python train.py --head_dim=32 --vocab_size=2362 --hidden_act="squared_relu" --attn_scale=0.255 --beta1=0.95 --batch_tokens=32768 --dataset="wikipedia_en"
Each number is 128 + 24 x the weight over its row's rms, rounded and kept within 0 to 255. Layers, rows and columns count from 0. Numbers have three digits each. The size before them is the row's rms in percent of the matrix's.

# layer 4 attention query, 128x128, rms 0.232, rows 21-31,53-63,85-95,117-127, columns 0-127
092:181114148108139136136125085142078155120091135112180156103106137106074137112134139097142137124141130108091130119140156122141144125123094071117141144129147132181125138141119184147124152153135117137128127142124150119168159126134104105152142158175121139131145100128109156160089140174126130099163147145117075077089094126105120091120142081094153117124142117130104116139090125132133129113134
097:149110110148132090118146150123112124166152142114124110173174098123148112159153192136117111150105182129105140121123138138168139117148145064102115164143146125160139092144134162128141134154180092118124153184161169110124126128140158169124155102136085138117133091143134138114095135144112138154132123153172172100139139138124109139121158156133107101102161129160129143099135141127114108152124
096:141140139181122145174156118105132143151148121131144117141148146169137127125126134151127132121088116152073140115058112129118151128156106121096146104130122126142142073115117174147096155126126102143146183112110098088125161136150112148145146119147130093143105117111127114164104155121106145121143087132080089083157120141110078094144104155149106086119135113112125079128130152149121130133093
078:101121114176144129111147159096150102129046161124129112121149103096110131148104122149145136164134053103130111127120117143140110167131127130102128174148122125079144135109117193157115092145129120124139129132137063115112123076142141153116117101158128117120104134149150156105130108115152113152133137125176144100148156120104115143103085104173092120115121125110126127117113153150146145109121
091:151170102093144079111101112114140129171130107124149081135139121110132159149140138110170140206149166114088114068106100097119124116125161136122128134155135137156135115125146111171101108113139098158102107089132109125112148084156129120149104112105116115104135140145113168122102120096117142175133108144163123131138081116094154138133121139138131125120150116155174158116097080128130113151128
093:150133104114188084131135125135065112107153098104097118133133150131129143109081127137174172110142136132125139126112115120130096065132122095122104135144098145126064122115139120155153118079113149147174135148162130163133103110174129130113132122109111116131113131095140116107101108159102146133124134146151113144136148170093140168155131121155153115137145132139174098107165152159118164094133
081:141098148144114181106144157146087092108208111130111113136153131149086125099139142185122144097130094152132113145107136135133099122132082142139161163163135126127127144107163163146104129150113138165168168130130100118112144159126148159122141146114153107097145147180130103116106133148112153111123140110129128148105091147110133108114126125118125137105089108133099136168128172106107183156117
096:137139106108115103097090148165122174139155082144135115103121142152134143155147155148166140125142106113152108109154115140084073137124130150128146153087152156123113137086152112174137129124126086128144093140126100141136077121159129146143138098117114134093114175140143171136114159111122142171131088130173158129189113161120109164129107130159121104114109151157133150119141177134136135117154
102:136124141114136143111110086146105138124179149158161121110137121106135112106125117133111093134140155156125110115151147056074134123098138109085155158102121122163087103157097121158157143116092131128149182142120140092175141112108100143078132120097158142136180107167096131174103152106125121145138128116124129124112130108114109082153089115118092138141140135109103116116087108119112129146117
105:111140123151145150121157131149132147062172121144112098152121151127164132126121125167152143140163122150127144097102131070107102080134095133138141108097152105148086109122136133104093104101139130174173149097100105153094121107118132096078107096127115104116111129131128135119130151142105161128109134102119136139103128127122113144099085145087117155107123133065165170139097126099146101107116
083:122133150141121176109134130133120139128141099142123114142166129150128074074149139108153135080071145133132098146143114115124114120129128135086130110164106110150129081147122133101141177132149117136156155141136133081108117190111120105108102164198143128117098123127134088141090165129134055098130131115101151124107159139103133142116128151137120135149109095144118106124170129113124156113147
122:136141084146097124151112149138109119103134126124128143163126101162088104109156139121151164129104146132095126096146170105126084163124123102133155084128152138145138066115178134151114133144142112124142143152167135105115138142099136144156137093132150148118124080120110134140105166093133127142113108179098098100150084090136156069137109131131126135162172132157118119159131084123091108146148
126:112085135172111142120163117124129112122152144121149147112127142077133135089142172118128102112136125139115102115124138151173112091160108137146120127164111174109134202137115147130103103136136108137121112144134144128122122139116106154161091152116126098119110091139142107128097110167142155130136146094144151137171146198137175169129124092102129128116134154104161118096105188138116113100165
119:128141111075118133118104195121104147163115149159074149100158110162125136114133113176138146092107138145137080105141140131122138128148065103138137118128113083101095141121116126120147142108106094143125146116166145077150121136146099127140113145122135153132161124070159138160107130102181117104131099125117151099142127123109098118147161109099167131113142109119145160104114160145111123155098
124:104121126130143133107141139121164140127129118110164078158138092126113125157113136112116129128110120137132125137097097180117093116094153134146121130094151108132132096118109063138118189109156116134145152114124129127111069105108170134088127106127136085078096139126112104090123161112129135146105110169131164134109144122110104109156154114142122114119111138121157132152157129161198112079167
109:133115123180133104093157113138089124111150146131132102147110076119135119132109136191144101129097124136125111168122126162166128128143127109117120140112181090096152099111142100182125176137088100124119108143138136122175166165160166131112139186128138118158133126117152115119113052175113120138158095129144122101142163143128115154137107125116145135100104153144111123143139140114139131136111
128:169172127186109103069127143132121121083113097131088118166116099139096100146135153114128148114108116126122139159116103160116127134122119131131151113089126110113138091143156054165161144149132076149179141128147121096123135144143120154156138107123100115166111111127110154140116162085130112113139127138164111136117085127159127120161078149116092128136163139126125114136109120152090123102124
113:116141091090147132174115117113148135120138139124114087171143127139111143119114183111113159125150161119111121094107157105120099130071127153096101142108134133137156098079154090143100104175144148143182152101089111146087103134129149173088160134074096097106095137138128089134132105120163118125132124128146160129084118132105138154105124112140129160088126131138114110108127120118139130151130
111:072134128124156116101151150089185147101112132152113080104158159125154168121120144139095126120145122114094136083095109120116126101121136157135137184128140102131134158061124125130174119140123108102159144136120092141174142122132130119086138067103130143138137134157119167140158112152129120097147104097140166165124099153124123165106122114109132145155143137090151140144128131136111160121158
121:119129156102165132111136161119113071122145151125138188134118101116130137089093121121107102101146125147139124142120119128130114109136148123139163148140110149062104125104109121144079090132144156141170105155102151130125129122147108165144104101117118107115167129159136085134141128104153135119094154099164121143120158115179125168172146097121092120088088094150127131145164154121169165128137
125:097128108116136111140149166123084133150134149151102127119148142149141119084136136088183125123161133152129158160163130115143154164190096123141114122140188097153109118124104143104125106103128159112078138164088134091102138146127126128130093128122153134143138177177112116127176158133100115116085139088118104148094141109121171150114091103132118140110127117120114145152134172120149137145135
113:143118173108122103125127125126101130125132080118137135094116113158111120165117124121120133149136079124132087150153138083088118169157181124108147103145150109164139144128156103133122150149117135111164150109133125110097108172076128112113164147146140116123116103106115143154148088083141069113148106183126105097129091133093088086118126133126102118108150134121127166148126127105171090138131
105:137115168126128185152140094137107133123141083163186127145125147141122103108127122120133164139148158115100091147138120149104124092124135106131108108121090150138078125136122163161133147136110116130125157083135128101151172195136122109123152131173135133130137115128141093127135157119133108096137159104114078103173124141100113111135128169109155143146101155181106104120151132100096178120125
102:093122097136112122124142153097158165146116104147092121147094114075169089124128097133131094104125123125105146158112129214126117146097163108122095114109136120115118165131116115110146127183121112108107123129127116136135128124110141121146125130154158117121110110112178158097151101143158107165196129123130169124143135135086147188124122136139157144144141144100116127134112070115099108139126
120:101129119114131098142127108092184143151105094119130136154155148122122128127125121135176148138126118108130117132127130177121158138093135113075148120136088129169130092150132073171165189122104113080155134141144152104146136152118156099124114146151133227115152136119110157142110108107148092139149140121131099136116152138122167128170116125108113140141148114106132134114147085158133137123136
098:136118076133128147160134137108135132107126106129145095170142136112172113122120135156160103125090149131106125145129123176113106137152085125120103151149150141168142124128096090169108131097123159125169104117174162141167096097104130125132119151152168176113118128089133138115121067124092098131132126173132099154156130155112114159142163116125138173103134116140156172105150145147096103109132
105:096165130145107084105125153140176140105143134135159128107128143146135094099088168155157093116159139128133109148110090122142138126137121100145127123099158094169124101116131109114133115194122084109142159129110109101140148141166153144121100094125159150165072152149121150104118104147130139120137122141143117106100120164145115129130137147122084115107123161099123166167135163174137104122073
096:141078121107109121163115146165132161134116161128144100106171138133151118119120125110144102191114177100142128119135122120189149129153143129144131089166140094103144122124121086131105154107144114138114127118148125145125165162122121117135097143104123085109161165128138123131147104138132120101114087125106039129119085138124112131139118140141094116103153104106111137144146103135132068180128
087:128145126103125061115145144137103133159167134156098102107177125127167141116128130147092126130160117126142159142196138137107129150137150134107126097138097109142109165123162113145113115153083132094131103142130170135138136153147164132140120169111132171132123177127182148131116142168111138125122138119156124134134193124110149112144094098136112135132105119166138186127133136085114166152120
094:107128124144175091133159184162099128122164119120134078164143115110103109127099166155119123128146106100169117114106135117154129138156118107110117129124123098146121099121113129149118121149169076189119153140102145155113138172157166151127139120094129125105098118191106085107096099120090165129104104145153112099113139133110121131111096128106110104131112092148142112118088158109127148113116
091:131163134114099129178152110097118120140129131082080129125130152175106105113162119124083137120158133127130119115104124114172111144159155144126160128139139132163132076196086126124094138127133168123133162110098149161124148103131134147109118148110091114154105091180080105160115123132121144117141135127118130125087102123124150108127118138144129113076128115124092084103116163134103146113078
097:118144126098174084137146182130124122105144143123144128170107158133124116084057142154116100162162145139111135168111102113127100090132112147117120109095160127091146160103115083129155124138106109119130135152112099127099122118135169113104157123113118089113109149129139105117134136109100121143117161077158145146138140129173113145129103122133131143087153164105130196125129101111170130147156
104:134123150103090105110118139121124111142094115117125128167154122131116104159165138144165129147109124150095102143131108121103154118146143099102111127135065115168138136153084060187128158099125141142122146139171136131146143111142105115156113119159139171106148127120119103094144128123135133123171096166148125130143115124081168150109123122101135123151161146155210110127142151159105129132096
097:126115099105132128126130154092094115140138146186192111136115121131126073131146153094136150142115139141070101115171104089152145132170154110145114160164132114152141101147125150151106110121143106119161126098135109110132170131132118153161139090123141125109183079136115156140116134142095121146111137155148077117106133097133133083098137092137157158097106105173119106134119125135103122123115
098:123116128149110131077164156121124139142135127126115074145123112134139095157145152182117087111145124143103108091139031095100153130188089094098101177120095135156122132104096113129109131134146111130154127142126125141101133138164163155133133119134152121121102096133119148118140134105154145140128073134141152121160116141141117163144151138147131108115155152132160136098144168149097154114133
082:175109096157131160134104124113102111157125139175142147160163117123091153139168113135131154140104132114122146101107118130134114173107154103162114152101133134112104091165127094115142132114099117155152144100075153117108192194125155156103107158136148140107108079119112132154131134079121129134129111125086134133147126133092154143173132128127106132110110118098164101160163121129150127148113
085:105135125127079151089122122091130172126133160149131107113112116102134131149132113109139060108125127130126154124128054172138113157114120149107095171133107094109114156136144123145127124134120149124113147123158140111128103083121122141148141131126165126153144134115152147121120122152154122181091078159127158123107146130046093141118131114138093136140108139167113129131061134102116119101152
080:140128166105161111174128144126159112162125110128095114147185134119122109149094118154142081154112146114132084099056113136098147148116114075142119152151108130162118097119106112167107136125125140135124159106133126131158171109157099172144129171101102095120130140182141156137113120128171152135119129122145130133117093154130118090128140109123102133131127143152113135169115069123120121140085
089:153073106110152127180129145168116119158181124150118072172109141164101146135095162175119161153104118120161121140104133108128110126155129107127122093110168101162121130132079116154154149113116080144176149134105081137101126150145167098088124104100129093132108113120097131136114084117140142139110132098121109111124126167131118097116120113128117112127154102111148121141139158148139138160117
102:101097153111108129092133124172089068107144158129136111096119132128132132117133126118119134167172114134166149155141148087066101089147135146122182143154105140111148149107158082097090131126117131142141141109120126123121132129136165170128085147105126086141127157146161144095131136107137159100103132098144125130110120124088145127118083112160123118105127103142167132121091125143122120167072
101:156089139140099117090152157129083121143122133127102118154135102128129153109124139100127135152173112142159104065160108138139145121126150137098116136139106136114126127134162087143125143134132171105116121104183077116095130116101167168158122122176140126133118173150143163103149087133128157133100138148144141117110124144093156157141116117111105090108144126183116076156152179128143125116142
101:147175139094135190139127100109057108105167124133134135118105134134136125141150110124100126137152136118115146091140155090148136156096138169119189103124140099132116095166134127161109112093104144144137117170126107119158148103130163138129172127102132169152127142140101118137103133132151105134136099149108134119116159111138098068149129157102102150122125098105061149121110144124149094141134
099:106176122124182105146145168157135097125214141120122125114144132140147153124105148130111114116148146118154135145130110123097108133138087132134130131142137123095103148067146109115115131124139151133153154140117125146118140126127125113108153126109138129127104143118191103134124111174083144111106137073158139155116139130133117130155060196112154127088139147117160152134139121115124077164122
096:120126137123108169119131146160130118164128150105112124119129118138105106117166124123139127083127111091103117105161089125131101107123091114139089168165101092148082117140138125123107137169096111191154137124153111129153094169062146111122118130181165157119133097118091093097113134145143088113155121154099111114141118129121152112100111154104150112138114108145152091156122120092142120133173
# layer 4 attention key, 32x128, rms 0.222, rows 21-31, columns 0-127
103:142161156121098178118092126146122119145112128150123108173117125122073096087146066117125145169112130137054131091140109099137154139120117126098150101148088151161143109120135131131103145137155154170144147113148142103127156169129121142144088149085143112097145093145137125170118162099122124159146124118109121131136144119159119117143141149154111143131090134149120092124133081146093132169135
091:144099149161109163095129121146160112183121108107129084134151119100104071156139117135135131170101113125127100118077108145140147088155148125124136169105105153175130159087121135162158112154119147117147157150139093125169123079100133130132140127133125147105139141117148132134124096164101144123104147143149147115148069135151122132173158132131135141138103069122139141087162164133143125119146
099:140106118173106092166116136178106105151105153124115111099185178109098092085134138108155146156155141138129094140125156112134127092122121101107122111168091109151124124153127151130138173124115106154149132144120144080162144123103139071151120150138133115120130103151150138169113135122120106143161124138152156133149177106121126106145184146090146140113125147123172138133119108143099172122155
085:151122107126140113088110113081139152125134124125158144142134143108191132139129175126115127103145106141116130112111097184113141127102085102151101101125162130121149139117146091187065140141136126154160160150151084151105118105120108162133121105178165112121129111122144121107132143138133178098131144146154139108114108122094131142140143157113137179120081146083145100115143085138115152137136
083:131128104141136106161143187114133126118149176158133102122133105152109144135113145145130142131121131152146108124135124137176142124143142133131130149188140113083129109081176137173095116160102103142147122164115150184136153134138157103100132135089177130135111105136150165184129106150120158137103101116095128100124145103152122150140108136129114131112097151191089153161146116141120150168130
095:122146131134142132129108166119116103114140111133120101081128128136114097179158110150100124150135132130106114069169077107121166115148152091100127084170136104123121164158137093154127096190121159140121105106094095128113129119100099152157100093137107159115103118122123166114125129147119129104140090093131115125074099151119123140147121120105132099134136118132136129085164137116107114120065
092:138123131111151111136114070136102106182162139157098143107104152114134150114126131144138114157145139151128064057157128134104155140088124132134110116132158132169159167076148135101151140129139076099132172138114130166124135104119133156113124114083184130123104130143159156094150108091159144175129120128089150113129128131114167137147121098133105126122103147116142138113120132123133112157103
084:124116045113146077114115142107095113142133117127134121077158081132155139146162151136125087138150144122117111080116115146146143110186090111160080145102144157145112154117097107148104089140172085133164101137136150106115137142145180126102109108138120115115145126145159108120127131129092130107116128102108140122117087116100130148098104140128113131129169134154117137088130138145093159145132
091:144093112142092111100118143132120130122168140098104182138097121119112143137114064154108143163154110135106141144136104099115118134122129118112183107133134144065159139154127113109153129122126134079148142133117167121090133119139100117092119148123089124112151047136133138160123124096160118146096129103143123128070106142133126115118183117120132141139108141131152106134089087133125128082161
105:080160113136107125137123132127136085128148159136126161164139146132184136096115121128162122088175114150131109106138145097125130140144120165108079092166143094096123115149137137133144086147134160132125151115109134108127123121123149131133117161142105104160115166109167156073080083097132149126106096061091150118109093138125119113115122135114141135112134109102133115174105149085120143119099
083:103121166111145118121130068093102115151100141098136142129092111147114119161145082111131119080153150112079148127140125137119120140161133145123123141135104116145106128108105130159094162114146118132151167134127091109144162132146111134130118116115125171161146076117155131153147153181138104101155129165126096157113129137083180129171165134135160109066130117128109116117133172126151098099119
# layer 4 attention value, 32x128, rms 0.417, rows 0-10, columns 0-127
099:102095054145093111175145095110122156121147123129127143157127198128102144146134147102134113157148116118147115114067119150133112138148107149112141130090109155105128147134115114149140135142142125158135089119156122122127172109102109117132102116154132134141159172108151121142108081146120103111180088113157111140098101108127175109138110128158178117123127157146146173161131155139093123130137
112:145147141130146140137122146106122129194114130109135132126082144103144079162134095118126110127150142122104103131160154156122091115121112080158135164095138108171165144151146124065124120140127092140169114126126160131115141120094083100135119093122163137079089123173120131145103108115098111113089149139163115130101118100095079136120161131142139116121133096080163150136149129128145142105133
101:162160105105134133135134130135146115145117100110157153139118158117104112126117117138119187101138100160142139121113113136145127150122091126147107137113075115075123099156123180139140123067137141140177105177171161137109122139130103155157079153124122099117091158090094123154167137097155165098103100103127125121142170143128171181137110151134125141143136135148109138143097123136147117142128
096:092149109150145107125167136172185144107147178134109150091131163127112126166155149148141096129123131173119132113175129129153121121152168100152135103141137125176137097175131157124163176143142116117116133191149144112158143140137118135103116165105119150142127157144156131075149117129119142141126108142126116157109098119163130125109161130121124070106121165100139121096121163127103156134150
088:112136102106088099154137150140125140106160149153082139108131112144161122123092128154193117117112135119160097133086169128108143116119120111173115144083099151117068119166125144160130114150163084112116121138137132119114103099126102141137108107145120155151103119121127099136117137170140151142146143081084148061128115161099139111090142112106137137121150120124115077100174120133144139114137
107:147117126119107132153157141118102085137155149101165128155110142157116145141126131165102119153129133083096115116159125138142077135157155168129116111122113169112194144116115133093095147132110151118151102186112090165109099146084108063087158115132094154103098182135147145125125102103150125112078143160156119157102117147126138123133123129135134163113129125141161132138121134146140143118120
092:133129148145150089111126162155123127102131124131150091100111169157131127116087125174088098081140136120128091134152125169131119127143115126108123109151139167150107102138134159121160134180130099137113122139131109095143120136083120127111120139156075134157132089151114145118085086085153136129101083148118140134165153114105119127114123110112089146160098175143118103172128171103110162164124
092:067114119115109078096110116128096146134116145124114159136136168153103125161121101105139100137153148169143157109120112165146121153120148069139148129125144171152149155093082133112143097135111103128091093084105129143115148119143114083131136135110085177148102147133197132134093114144139130125130107106141099128133112095127102117102135112147108131135120105140157117123091093087143099118107
105:113118096114141103147124144136176142148111150120106149141168112114111109150153137080126143111140156145124136127094134165143136113119151084127154097108121079094107136121194160162132148132122094133126144101145082128175145128122080122145159135137129149150144192167130118092116163105131142143144135145155091154103128150144111127125121174105166135170132080116095131130131117120157088125148
097:151197104139129134169111115121114083136107118110135118129155111125117135112136088127109147128148134120146088115142117171128162098102125096144110168109183164114133095119163135113087106088149156125097163097112107118095102119119123094148122164103170149121093181150130109134101123096134100137110153065136099141140125132119120146118114162135138126122168150108137147157114122128170163135111
092:115131140126164093158158135111163122111138150121152126139139113109136126127139103107144097082110116094118118103175087145169096078117130153155128123120109164172181132136146109116083149157134129144122176166145179107108114115123128113137097159138158123109128103146107155092107131178155128092155151130151127117138103141138116123094168160091084127155141124128137099160115150102100152109143
# layer 4 attention output (transposed), 128x128, rms 0.382, rows 0-10,32-42,64-74,96-105, columns 0-127
118:120135164112138150130067128140130114148130145135130148130126099148132123109150105131152054158152107126143100134155137125122122153080166175132129126116081132143181106116125134083151097108183136114142124082110105082114146118110108105112116101139144094134131153121151179148114182137167138124134126104150155173110120121119186162140100124121118152137148157136156129119121147159150134116137
129:130100141113114121108133103117107140153124115145097131116116101075114156140118073105131138143141114105149117079126122124079108148160164180111154138137128095139122175105125128107110089133093129127139104164059120112143131140155134152155088116132143165141108108145090125073137144131099129127185116112133168132108149144103142139114142070111162125146152113136138134132142110108069141150135
131:112169086102140114074153106133098117112167152155113169117097142111186122178134132076122147137145123129124131136134140127123150133144122181162134137137119105120108135097099122094170116110114088104142133110126133136089121134130148117111156117140156114179105169137141155085148120105147118118139133087148130123168119166118126146125105119123142146115115105120167193127135091097109089123164
126:150116133153117133113113168133126086112136145141104114108131133139116147086119090135115125117120102169121126121110154169133154128095087158124125127122119097130111159106123162160132113155093160155151115126116199145142128123129141051147114168110147119093146106148126170110105128148128155146125133165071120074107167127127108106169120111083116150132157094134121135131115104131102143141180
125:136116138145136111103144176115144142077105127139076130078135109120139121117133110136142105091148123103143116131126143142135122107118169111149111150131115172094113138124120070151150134095150153113121104132139113184120129144131114118122135105108150136124111149085149120090158086164093126130148112099178132159118173147096136100189094146117137111121094150114126164090183169116138110115124
139:113146124122130090093158160152139121123142143088113167101124161128152148158102117103129114124140105104134135161121109130120087177107101125132146124141087136093122111098181166115098141156086137090072159092083135125140137101110140122128140114137104080101143156095107166128106165135095112104108148128152116163102103110141153142121140087153144168139125148113136123143090091112098147124137
114:123120168125168085182153145136096098125086107138108099157205125136118091107118102104107138155147068098149134154139103150113117120161141093151112111122117101127109099100161082127133131130148141178153178127144116114101113144157106116159123126133125135128087128108072136125122131158121116140142069084100140129115140117147156101148148126107137097130148135155129119109119131125115127115113
130:111100179130139132129119139123114128144071122117132130084113126150109155127120109148125148157169127129074147116186115098153144137116196129128143119102110148143140105128149127102121157125159125101117111099100086146090124168173152132143107090127091141106169128138144127114164127119106128098136153105152116122119120093161176090130109136120165149134151128062102148100113145098114106137128
111:191124117164121143158088134119173159162167107160144118149051156130094125137086113126133112105161135132128137135130099169113136122127132119172130098126088140114092155127093119146101144097107127109115127154085090169132155119141110136142140164099169135132167132152160117121119103144155154152106099138152151094133123118123150112154140127155133098141116154136174103101124131116160110142112
116:146152133149118096134148078148136123127140104187105183109101140140116142138104112136129125144129101120115101116122107113127156120112111151141137068114127179149114110100123151098186149113153095138150105089122127141103129143114110119153097134113093124138127197119143175125121114077112133098097108110092136139179114132158149127090119108160095097146163115139142145151091121126101122144156
124:118113171116126140112122143093120154132102144114138136159150088152101144130143152081136112105104095179123141139149125157128137161136106107132132105122158115175158138082158091096161137096133141120101141137159177085080156126153104128114115093119124091142108119125168165128142138180144130116110125153126153060111147122125099118160133108112139134123127107143082132139124125152147174140090
091:150111134102077085107161094165132134100134118126158136131065094153108112162158115127112141174129147161114130120125151101123107137137110095145182140115119105097117149124167111127125131098111122097126126218110167111152133125139158116111148131149152171145124135115106126087104161126115123137091139152115112111154140109142151115129143133147152142145096098156074100130159106141147103133136
076:133156130161159132160120126135122123118093096173132137166114132120148081079090134129125115135127133127091114119112083144161107108165137108103108149133116100142141115132114133175156145140121146120100146109174148125135126113141172163142149173139108190112153143134133148072099133150176121111115159101128096104084108102167088128122074158120143109133147148114137120153111107106118152133149
074:106096141141171120140150132140130140162086117156131118115103121133130184093116169132137151132127107129083130119141157143150099151130128120179116077127145109147118143151109143154142157166115108099123129118128090109101132111135148160130136122094140078093141109147125089105091151199159097157164101108139135123127137125144146110133140128118162176146129143087202118099111123121120130147113
089:123085118069106171154171162116109142127140081130153115149116119138145131129131148095181156166143135095109112151142129148143095171125146171142129116104118088148144127159145127154110122116134155102138140139118150127101119171133165107137101135154131116106085097142108109116170172126089142123105153138167199148136103114096129140133137143130132114139128104161115060122126128119115107116130
079:156152125143151132094103146151093105123141151152118099128097111118123087129149124143094141101144130155109180153125149103141127172176106085103119078162139125102124124117156150151114143134103130156138148158139126140154179174141106104166091132147120131169082114115116151101105117076110119142153132139099140142150109104122133094148097129138136070117137101150156115134145112131102071112131
084:137125086180164129063074161138076121154139114154142070079132082103136137124109120132123136117150126141117120191136106137134152126106140124142098105112161159167079146149161102134123141115138097120121116104159147091119149165149097141111126127114154129133146129113116145145102136121103112139162122132140174090124139181107151114139143152152143132091115145153126130139123135153097125154119
086:101143158111134111083150155157114120124198117123130128142104119102143146155125124130127118133155145141137151137137146110101144125160092160172164158113175138124112138128126142087151137101130198140162126156128156186113126129145130138099142109093131096118140127151099109096167125162137138156147109094129133163102106124140083138134126105136098158108130125128150173101078118101148168163148
083:134136129173116177154152128140167128128112152139122122119122101089138080126139123121156161107073100110119144073096125182125108115131127120127130156179137103125163076081140108131143186137098109105122134155128139099148112136163122098092128099128157136162111094110110077115121086147149095115123133159169120130075148100130109153141126136144139158129095142121132104134140130115121135121113
079:112138074137177118108145119099094096150104142116113106137140067157128113102139188123124128158164106133148125127139153105133120131155111113136107151100169111130121091126137125130146085162148127137118149145179121136106121073081175101082136148107114155119103140134146168128140145134083114150151145107146123081117152130120115136143094124179118138103149138136104152149123117106096113171132
080:123101105109138113122161190136163139128119159109149130122120081114135093127147125123126162118124103101120097160136160111128068127156133151123152165132141125099137151091172130161078088105101181109137117115094139113141135109125112115106144108159119091135130140117084161147117120112162138141127120129137085139117141124120095132096116120063120106117105104102143116109143169140096069162133
080:109161123137123129127151147132107053116121114086127086153144170113168088128112128142140137138138111144194175142099185121123105118150139135161108173121171116089113124138141150112132128140087125114125125120124113126153127102101120086100115144097121157119097121134123091120132106089136112145163142138092102151156158108141158115087128155126159138136142115153149122104155134159122122174086
078:111103155116124125169133146131123139126127164143100118145161084134102130126135138153135150084122120120102124171108111146121129117150136114094110145179155086141063122119171156153082104206139148120125164112142105129110091155129101137150108117109128145142127083177119132129145103110127130147134114087113131105125142104096092100132154150103119101136134106139094107126092115153119159072127
071:095145113132144107131103146132141113080135142079129108130145146153123141137135165121097171111136155178140156160123139120173159121114107113159123089098165152113116144109140126120107176120188157166150147134125139137109123133096165099073154106121141058140136111134157112173132133135130107118114104156130110141139160136130146144141090167163108113137121152141120116114118177136158121083127
087:102137135145135087155104132129178157101113076115124139137124125122177142111102128150121105119065153139126130132136132159155118083123141130072143143125148154110170118137152090104144122146133127143121130127100106133183101117134137123171141134164129163122165122129107129155110114120107157125093158147123157135092149130154149107110155151155056092134160156111110095167135119169143126107102
084:116148142090121120170104082134104151123148141147138139154136105116164108145133119110122119152111155132150129094105133100091129138126099082122126146147147175114133119135143120089121119093157133106110112104121074102122129146139106186135154068105147142154108157054138118158155112108152113139154104096161109165131158099134146127104119127169141106176125124148152145115097137136161099098105
088:152122145151118147182138111136107132139145093110159153165128145115079143140127147118124150181120139160162118113146125127156117144101100138150158107114111122162152147162145152110126138112103113123112118096120137060128104097139146166107111136130099101138168110170121173161108142078162169109105138139102087096139094106137133119090172092114139159159131154152145107137104135144111151128116
091:160131106112134118190149113128164149119148109157100166165150120113121115089112104159114124120096117119156121094096124072133129126153152102131133119134147109147131134136082062155148082089147111115179105130142105117102165112148090144170172125123110132133140133156163106124114118142152163123131132090086154101123109108152136156118130174103147078114138132111126140136149119108153137123149
079:170150124157066165139110121081144155136110139138156119102136131133141127134145168115154149120093161154107131128108142107163147125127139151109089135149112117118124135160116139148122126141097106099108113113094145114130135140134121130119143138149121188120124092095177124127106111069115115094119184171154124123151138152113148095116099154139146078165107121149105091130192119157111121114096
085:147166080106076099145128133129107101119164110141162163164098109152118147135131144101153107122151156128146094150130112099131115086119109163144113106120131119096121118146116137127120076160109132157137150115168121121124110115089135123151128163152158114155134162158077174160109166159088131166116149138079131124120121157129132125083152090113110120099116142131181120129149101129157132111155
081:106144138131104142089181129193088129093130117121133163110172141133115143145104115165127146135074114099124130121139107129136129134128171170105099141167181124145118166132112129119142155134160127156134129121125134097106139128125134174123119077165120116153121103104102097091144096101125128109120163121111112172150112107096142111130108112083110151125141122136156150150104145111097191120158
093:164098127124127140132110133141118114131146089135126098132105175121154155111125104158143124088113134180109125138143123128150116105119138103102129103130096128145104150183119119145137135126103121094127168155137150112120113160154130138130171101118143147120178042113158113133124151165116148128146176137124115060089112141104127096115155135110177107133111182123105110087119152148111136107121
090:105134122138118141107142092157136108163101148148128112104077145137176145132139121172096157135139142088100127143148099122115134156072109115109117097132138118074136128157110142144099134153171113134140068092109095186129101102118157170142122162107098118112157154118131102129153129126134110139110118135143109152141094128141130138148122127123122093122084168095180143133164144101133121130176
115:129131113174134179123130164112112100160105082117136145113160147089146139127116112141114093088120104122115139110145099124179169106162143111120085130104087154141146154169075108136142160131102118115116158111160116118131098116112152155108107140149120102107131107125150097155158097146118140129140164125155171130143105157108106135122106158152090142080113155118162133132117160091128116177112
104:119116122118105171103130100140146159137161143123133149109079117111089205141110138101165122124116079124155095122130121127090142179126139140116151141108122151096151148131147142141157109156116101102082112178128126152143090135109120134135092131149129152134102168137143149131151092104103167133128096098081156163162152113107162104101146095122104154143132094098152129127123135144153139145106
117:160134149091085155142132142115064122168139148102144071141139122146075067124170113147158113109141124143135132111139115099110121130139129123140109149154110120136117098095126110162086101139140149162169128126139122077126131131133077152098104125117165134134105078155124111151087121123142111117114111129131131140103130119110100142162139107108155117125102121181103095101152144119160152102163
093:159157165132138106149140094104164091126127128115070147085090142099150133096128160147127147110147143130142133109160087106129105113111156140115146134130081159134148129124130100098159190102103101189156127103151132137151106081140137114109142140135099102146168105141164133138110119122143108115115150120124126137124100150130076094136122174125152136083125158079115165125154124131133146146141
100:087121118091102137128104103111186104133128118134120141114142105132156113147109098135106148099110115117118087106143114127102111103118165137055148134115124152153112143110120086123159094127102142106128159128114131116102123151118125146131179165117144168100154120164137132134149172152146093167139107142145130104136162152119072198107125129151113109077114146134111141138114120116157173160127
097:113103171099122160156104139123150161138100159115132142126163122115109130137132144163157067157189136161150121079111161137128127107140097117107150138121101106076145140120122141139121132124146142173087158145127142098133089156137160129121093129159111140156117077182132099140127140142088122152139094149107117166143139119106107102116127113101078124134143155082131090126115147110134134114101
098:139152097146162145122135114114114124122107136154073173118143111142112140097123099120148090130112137120112096158135146091119116125109126103113147119130072134102146109151169141133087140136111127136097117131160146101131108122081127120128117121128137114135148146128150147183063127125109141120102151109025080099123129077137147141136138121137161134143136132086136090141117101131124115152169
107:150107160102178120130105113127118174139155091173099112142137168115158134102111133147089097135135133111133129145144149105114166132116093140122124120112087175127120152173106133168140148120134132140146134159136150143149140091100143132169135162103096119102140081050176129130131136110116160150131110136128093130156166108117074117146131116112138095155152108142093161128137141164120130140127
117:166099131137118130101106089101160130134136110116113098133133178101128111130108108124126134159135107131130102146111132151102154131168122106158131104098092190175130159144111128137127150123112144103134119105120149162174131123138103117175144129107143108092134082136130133139090146125188112139124107112142169135159079133169136138125111181132144137138132095083096114128174077148134120099100
108:134117122148132108117130113090101144137120129107121129130149077131113092158144172097130111139096149103181144096110124158104170142155142140140084130146159096125158141137110099175160133136153129156070126157177126134167131124144092123131137110131116192099124135151114128132155104115097120113130102146133145134152156111112090117127142131149107186117126120147126132116175068141147137162087